config = dict(
    qk_norm=True,
    max_steps=4720,
    dataset='wikipedia_en',
)
Each number is 128 + 32 x the weight over its row's rms, rounded and kept within 0 to 255. Layers, rows and columns count from 0. Numbers have three digits each. The size before them is the row's rms in percent of the matrix's.

# layer 6 MLP gate, 384x192, rms 0.119, rows 356-378, columns 0-95
104:128130080079130122100109179102154124133123159073120109181143198116094219199088150103154116105078171130116144154163095104178143160141120085121103119191130167142130152077154123155147155108124137171092141123111123192117148149110171152174095122126120095063120148122134154108105145119118135172
102:108185130107151137161096119168083119175141150134148125137107168143142178133135151111095151173122168093125146148107104121103104149093131058112159060125057158113116095149102094113082134105183151161128107125112075095121134082075123127085155104176109000156095176096137154147067141120131123133
103:125104133093183084087136082102154171086100140135106103179175126142159103184155121142133126158095126184158125203130155142178118076173111101158152130119142099103192136152110203137106116157128178161086112111116112134121137132166132131077105095167125156116112061045061073111108112106083135095
093:099174146120106180108182157105094137123163101187103096099157167075152155115121152073136152112137198172123155097161110104163122132121150150145158117098069106124192140177135133135151138086175169134126140128112108071138147103149112094140100117111084088141147106119126148150134125116113129156
109:000129110137136121112083163092115127181143113105099122155141095134077165138125128157149135119137111088101193090171127118086066174125115099123108135118108131154111085117076121159070086167161126147126138141123133155099124132094094139096117082137154158124108116123182109085083158100122056194
099:067117100194109128040129184084126155215157133145131152160116152090100094095153103166150163135096109142148113177112225142112130151104109121134111129112121157100133149143156123181101128151132166120103116142089143090079156120134182139113068098064174063076103141157123150123105161160175095071
093:193101141118139157117137059136139093170157136135216132096103109120225153131082090128114084096123149082178129121162097086069153171123187071119132122112110109171213103105098100137118178133148143112097088165150177138160077129129093139107081155102142116113135157140111104123106089161157149132
102:104177062156165085104146126147144169091102179129148130095146074136084178149158159139151105149118176117200121188121134108090129171120156101130120122160169207088118113132110191114148092181147106132132198165139082143120120073147149150103078091173121158176082141147158138114124126174168120125
098:119121160170115127138098112173153085088107099132112143148122099157108188135096208131201122100069157138151066075145109120131171118137124102134129113080095109115150189090157137186165136149108126146101143162104150055135167143119132152160127161111119109067125164112147173073115084171152152145
103:103118124097094130114161155226120071103167131122092131209187119082133176106120166133138126166148174136140147133085126134164151114139104131107143086115120159100103220102117125148101159144160125139117149108171103123202134115107152053149116118097090098176094105084132130206008102178102094166
097:093144185133180135108107123183115160117143109150086151092066125131127148144101177085124114148091158170087121120108108194117124084113137084082161125115148140158138165114110149117115167092130076149161131130068089123135092072160126103169118137174120144100092150194118119108132106096130104143
096:164142179072075146096180108113124093143065135147128141143123111117083148123155156149126185101096111057072123165119143104061128148089087153137103107077171149155138103119128135135129165173153171118121100112142073132148101035138139159145143099140109108123150096112109105130097154097128041165
096:141116100084153097063103145081166102120151114142108144145162173144136176138136070215158130121161106187164185116087080057117158130063147107128143155137095105135055099109128136164170130164147157170170118151078140178135111170118124085093114161114078126114178123097172145084113148155124123133
097:152169116159113162069123154172154092133131071139131079144117071119105137169168194151116115138103130072120092091145132098175112203135102096141133123167154128133066020111142114086136161111177109118136112113118051084150165127122086184140113136156127147093105123173122162103114140098092177107
098:089083140130091065133144134098141174148133158129089131125173098155158124078134089110059139120099131151091085147120123098087193123129120118135130131171154135113134110104094120133116167048144158106114081100161119107134145109103123131124117170136126131129179162102124050130124127135121184133
107:092168119157138152106175150135155187118081148176083194126125153134127132130123121064176068145122202127129141119163131109154147121091145140113136120142114163120144080143139117099146150115141198051123140118144108171187182129099153133131163111158114098112129140174138144147104077091178088130
103:152079173101145111132118075117103123150126149136110148146130136143084153125119110170098158056124134107095106134140120106173143121113154116094122084129109117134103110123108146067057142143135130091107070122084164121101102090147175136128122136112051160100177094139128140095149133140106092100
097:125139160138108108105151123169139140096125167165058133153195168156120115079119109148121114098070174146061099104085124161134166098172129125157158120167151147104088113104097108122103148122093131120143117090144118180190120065154110156113154145104164091074142124112147158070121142141141085168
106:151123174104116111081072151108105180122088191162076092116096120143089196068142107113145093099131117150148056128099069128080103173114182131093133145110139110150122144169155164114142165144078201106076110152055105187102136090136163136093156114105136126130132096182126133107132128138159154157
094:151172135129132157101178115126150102127133161134054165114116158156140153140143138117166101124149166139128092153110153113166198080117111051086114129180105102126141194166125160146112194134123164190061143153165117148128127130134134119174182099198152079178110140112106112107108138135134109083
100:166128130147168166125143151146148085169096136166078159190163112116114113070146109157136101100154143158144138134085103115147192107134133098043074127143068152170156161103140074142119127103129154118210145115123063108076189089175083140126170072119141102087083123160096141094100129160158112181
101:168130101140119098107079163169139116184126107100128095218179125140067136135151141166196093100117171140084115111132144132102120187178094080077119129090114154134124113083114155138108100097113150109146179170101141170090167097166132121157099105094156170130128166108117146143098082095136086209
098:075102125106091103140091064128174099159140137126139105132124181153116180181079147104122085115159113129076159130144178102086057199159209073096187114108134166104076106152129168141122141119124136132102127147121071167146157117085110121180067136137114115106112166186052198146072187154129120112
# layer 6 MLP up, 384x192, rms 0.12, rows 356-378, columns 0-95
102:109097160108153109160110092093123110085036141095157149170135145130093171175101095084173114153092123185125094078186103152159091166109099169156183087188132100089135165174125108130123142143170155098133181153173068071132146142152112108126136163132087149100151095115082045116108142098146156160
099:070167084147194098137135121122141172079147125148140162117157063170126141114127161109112073095130118078141110108124125091123149152088153089140154140190105165204152141191149121166102069098134096140137101216147106133104155128111123140161063138057089119097107145096152061104100155157162099121
101:093149042118163099120132088136151062137120165110151105199125114137087175075125176185154141121130146112110092148139055145075133097175075130105126156169181139112114156138128182139126093159071155147096154130135100183060192120075119170135121110123135146142139114127118120166142133164146105167
093:153132144120101135042130116100103163107139098144125045157116148149171170108152110094020090101155152123127123131161150134126190130128114125148102141131092034156140107143148086130099151138152129152149176142167141126128107155100054156147106110134210107102061140071150120145152128157117132141
106:095092142166127136143156115164144103084143149121150125110164131099101128191155159137090150166143137154064136152092128108200170159124069137110105108160127161164079124143189140146152116161100133113087126102084126083189118129162141124158204095139070162117144192062206124124105152185145126098
097:115143116190140149107105147070066144146153096167098166173118102121111149096134107139158118109061109114067136137081133116185133120104111166085126151138207119073161115141109136175081153154081162155121176156107122115133092127141149162202102105101139129119105133158099130136160145134186129102
091:144113176063108118110100123165065133152107057112125103116186134175131145128153146136116075102122136187120094086141139135104169136166167173142174200156107137125146074150162157082111147123145135123159139121118091161122140162111088168118195120118074192176132106117107092175086138181156124117
098:119225082083132034097043161130097118089094121139099129112129137155120154143167107230174133090148111169131110103122151189158130227142145143123102114106194158144159125098154144163182097123128104162130148188100177127031168110164155115109102092101129155119138115149083152206135090123122131121
099:081158126098100131177223151143138145069113118122119116142115122108100117194180087122109113094133122102109186112127175123109156146167171150182160138139108100120107115125098100122066124109126142158121138139177128152091174101118153176133108101163056182137146134175127139125158210084150162123
106:119128099099142143115124119150128105112114153136167131138143117130114118130182146127135159077097073108118069082143169114132089127163124131149085178100108158115122106176200158118120113149110168065147138116107201132166103134144103163173134063172158174135121074130098139111147089165144150127
098:120145129136185149148131104106130102154148164134166101089139116151189178122107089112113106163162129098133116092158120110090143099111177124165155137156120103176131055106154140176142118176135159139093126157109119082078139126097106114171109148073110098149122111104109122106109109085179084144
107:129132082133107134185176104136123144090095128084130150137112157114101104154114122144080180161175099093128139134113134150170089076108121150151100119086108149142159107174123108178089145118128111083116087079178113193186064120123082132101128135113192103178127143159085092171152166154120031152
094:170097089104096150105103119181112204131113140107103093123223129117149075095166082151140069154099173058109121154116109172111151067186181128096064132128102152116096109147089160121108157169093081160124141126120092098122111138104162139144119110088095080101174112150105138100135030100135112120
099:106084156124137126098134176101126143105121136062159121138119207110045146110118111128112060138075137128135170163130132125080115170185137144048155158083116130085145170136140133140070088132123146181108140178173125150147144138178146130090167109081106087145174143086107127110157137091160126074
107:074151103130150126118102109109111113177106145155136109119163131124107165116101087134102147132125134083121147157109120131143147158083114122119137121156129096115125191147129138098178149181169155132195122172198117096095151115155173100161101079164130075089126160190142133116101080120151135142
113:173139169156115112147132111110133139111156149106158189129116185090151095120122120179139079085143149115113147166133157080127120163131134161168155103118092157122098143150119111074138114118136120139185096134204109121134105159074089128122136133155151128074127176173131130187128127156199144123
096:119113177096120166138116152130138165114110120108105149104113093131152089138101127073079149134158179191124149102120111128106117166106151108214132136098090127142107141095118082131085168071158148155129117085091175114107047123090107109217190069136070137122090145186200165145140130130139167153
096:120140119154162075186102161103107149234110159100149104101144071167156156103081158133108125154116113144190181183133171160146099163109169109106108075088123194158160172119082138147093109148131197138189113151107145149139151119116154154113075092129091173135108135167148106122107108131118203116
098:131114107094142176136151093120111135141147139134147113140151199108140106143118147133140095137131082136098198129105150156080186160134068152171148209140092097120174059044130079163108092079053075127076171157123134082118125203127134155155120107136122108217140145071113104164114148112110147134
104:159105104124126146187139093073133118105154173124125154159126134107067129100108117121121080111107143084153057137035079163141200157188097174116112153049133087044129144107115119107081120133119100111138137141144170116164115125139168188119120143114154080172146118092132092114144128149118104065
098:149125121105123135128107169114170136131089151181148091148125107060020162061137119140163120154112115165183157133172057122114115073163100151147151139122136104108151091119130164068132195129104148115126149137144070160166163128153171103168101137032168128103132109130123164094126127137200107181
104:113068110149114124138093156139115129174117114106139131088089113127192170148140173153130116069100098193113112140080154158128097081147140130164119149119140101109153133096145137156182073111132186113085127106112137146082080123141154166108083110144119184096101093162097106140139129148140119134
111:122142126160073148155168109103100164106124117165145126122227087163096101108140159099082158106138076130149181134108093121179149174155119102159165143223120140168127147090175091126185096070156156105176142121103164108180089134182146139128146082145053108108166146151133148101111148180121122158
# layer 6 MLP down (transposed), 384x192, rms 0.0798, rows 356-377, columns 0-95
105:117154175084094125191126181103115123168150113133087112162127091166065116137133094108201131188115142156088090146122103119065137108163166128134147103119135163125157105181123171141183187110076100173142142140127152077133125104107123185060082058196092136140133119094193090160111136133166126173
101:091113178109134148182094121192168152174147161074192100102130130164132143137128128124084149122118117121156158172176113102134115127127135128138128106126128177117078181108133136078091156116116172119175167168142139153150102148129126136186075072165148041117099193046083154115170120101171128104
107:195151162157137126132080175135128112166101155108124095190066157139125114094104097094137112121121126103159168107130129079128161173137115194115163144163174114152146079066194134097083129118184133150107144116161186117110111138125136157149142062125144083153090133109195137143081091158113160111
100:134140183118158143167092165156107161113116100146114091134129112211119178099082152133148134144102136140105129112152104106137053084147096173099124110084109062129159078157085176140141111119138091169130087149196112167113168120165108129141121145080082132127109117110114130161065085127082076121
107:108086127122077167150059130088063084128143128101133107135153113240086151152142130075075096115127117084043119094143126106102089179179155096100133122114108089126192102172143140094082088143107153159121131158139087138155137140091183143122122158098153128140151139069135185127121069168114110099
101:131107098161102099119193140147121110138132137093094098149102164153167154068142155091162133083184107090118179139132134126153153113130111127120145168193141168213108141086106129145164135127174128099145119155047206127136115131142138130099111171167125109075132117143135100138117191134074172114
092:097148058102166112158120150120170133134133149149151200069118100122161096133137084157135101127097094073110147152140140097117132200112157089146151086141153176129075189017112132135133171169086114137116119163126159122145088109099176138138125142082152147106097158130123142107065112160138153132
100:132144040095085127117098098145169115127117169145158140188158161127186176103137106151128175107160158110116119113150155054129136172185139216151122077131158126120174170134128091165167113125180154159134115138140134081052124163106101127153090178125112125124095179185142093211159119087175138152
090:058118148159129119102108160208161143147178102099180097119123111255173150131081105140164124141104165122139152157173104150126158083120156109143153084129109139163111087129128160145164163170115105128144144142109106101146081051157134124139145166147175168140167157136189176116105106138151121141
103:126119142176138119162139162085080155123145110114121129180173091255122143170129134146077139141167147172117152174125126126096124140145123096142117087059120103130131120141107115131133088161118111160134172124147091105088108079069122106119113207123101065090090137099134161150051156137111067141
102:095128115126102154146145175079100135080171168119155094091130129069130217129135113153160115132115149131195123116113086076134115140167084121115157125086152129108104137074170114063165111165070156092132118191152109198134140164134141113159163177060054120143155121115146101149160090151158143125
104:147078092165111117145132088124064121111151140098107098202061112153181149125103120106116105179110090179105125098098098165158128112185114095121079206166083134107124172106081146154094151119127106131095134121103135124116135110167137099161171104082127176074085113163172127101163111108163089134
094:153137131147109106134107141078109116139162150149137094151119105181146118101102137153136184120103087103144148083135126121182095200077165107160129121143173124125140111123108143155098110100134134104161112077134121124176124136072085179121095145156150058118111134126177192139166126071135113090
099:102152105094086108135077119113150125204158133140144165118059106174134076160111160144167063104122130118179112047152111118084147112148086074133127110125141156094084060153134151098117104117102213136180148205096092065169093163192119077104106104151141122099085123183140174111076086202127130186
097:119123147128133073129148135104155143097117089146164100126168116178126165095133086092116159135173130097099064099179145134142107165118147135131143135085127128172080099154171136103082149127140159171117085136153180087115094136079082158169146113084111126107158146133162061099182110119104125162
103:129136148131111145145142123170164154164128054124167120118102110005138136205091144136185155154161126151142157129152148113102086104120154176100130183120122131144150097112116146149129173077101154057064143124084119121108183155076137129175150124167138111127132125131093098163217103118134184081
106:124108103122117146106090112160080154103147084141158099141109088210133121121040144143119127134147149118135102076116085115166094107125202103136120020164098128078074097147131177142157125110129137132119150140112095180159174155107165063127183116137088118120154124056083178122139179143190162131
089:186134158121173193088092087160134163084093092195153138132098131195076209082158109131137173133089176155100089122129150131111153083170112099147169113157116185181058115166138140098123151078140124104163159083124129127122135084191133151094139149126167101150174103158113176133067166122139124113
095:120108123130127184132125109122156153165123141108138065093100126195053129130104146139116072142116173114152208141076044082154148098108139154098146040151158185066136147147107148117127161118114099151082108121181124117190072133130152100157179157120095114145125142184159122094095176133134127129
105:152095093165118115089135162153122067148122097129191105130132122042134113150124188114119164077132076141087094150126128065192076170114188138140147160133116191156138109124092159067136116081190135127154079166109117122126133127101131136148090132167127067188162143137107148199077193115062154138
097:130117124150146116087100111108115150136160135140131121112151089077136111120116152062098141078206139120080115119148117090221094095101165161125079235095154109178124085082114185090152144148119195078137175125174156170065118087101098154184159186136134131102143112091172171157105040117120144175
102:113122080169108071144149091133071113087132107080163107106111163170150112079129128110220122168149096141122158126123126129133098061148106092105129185102120104134115175105154112101091145115105133152168167098083116069185136154091088162186116153122133083159115112117120152150118147120142078097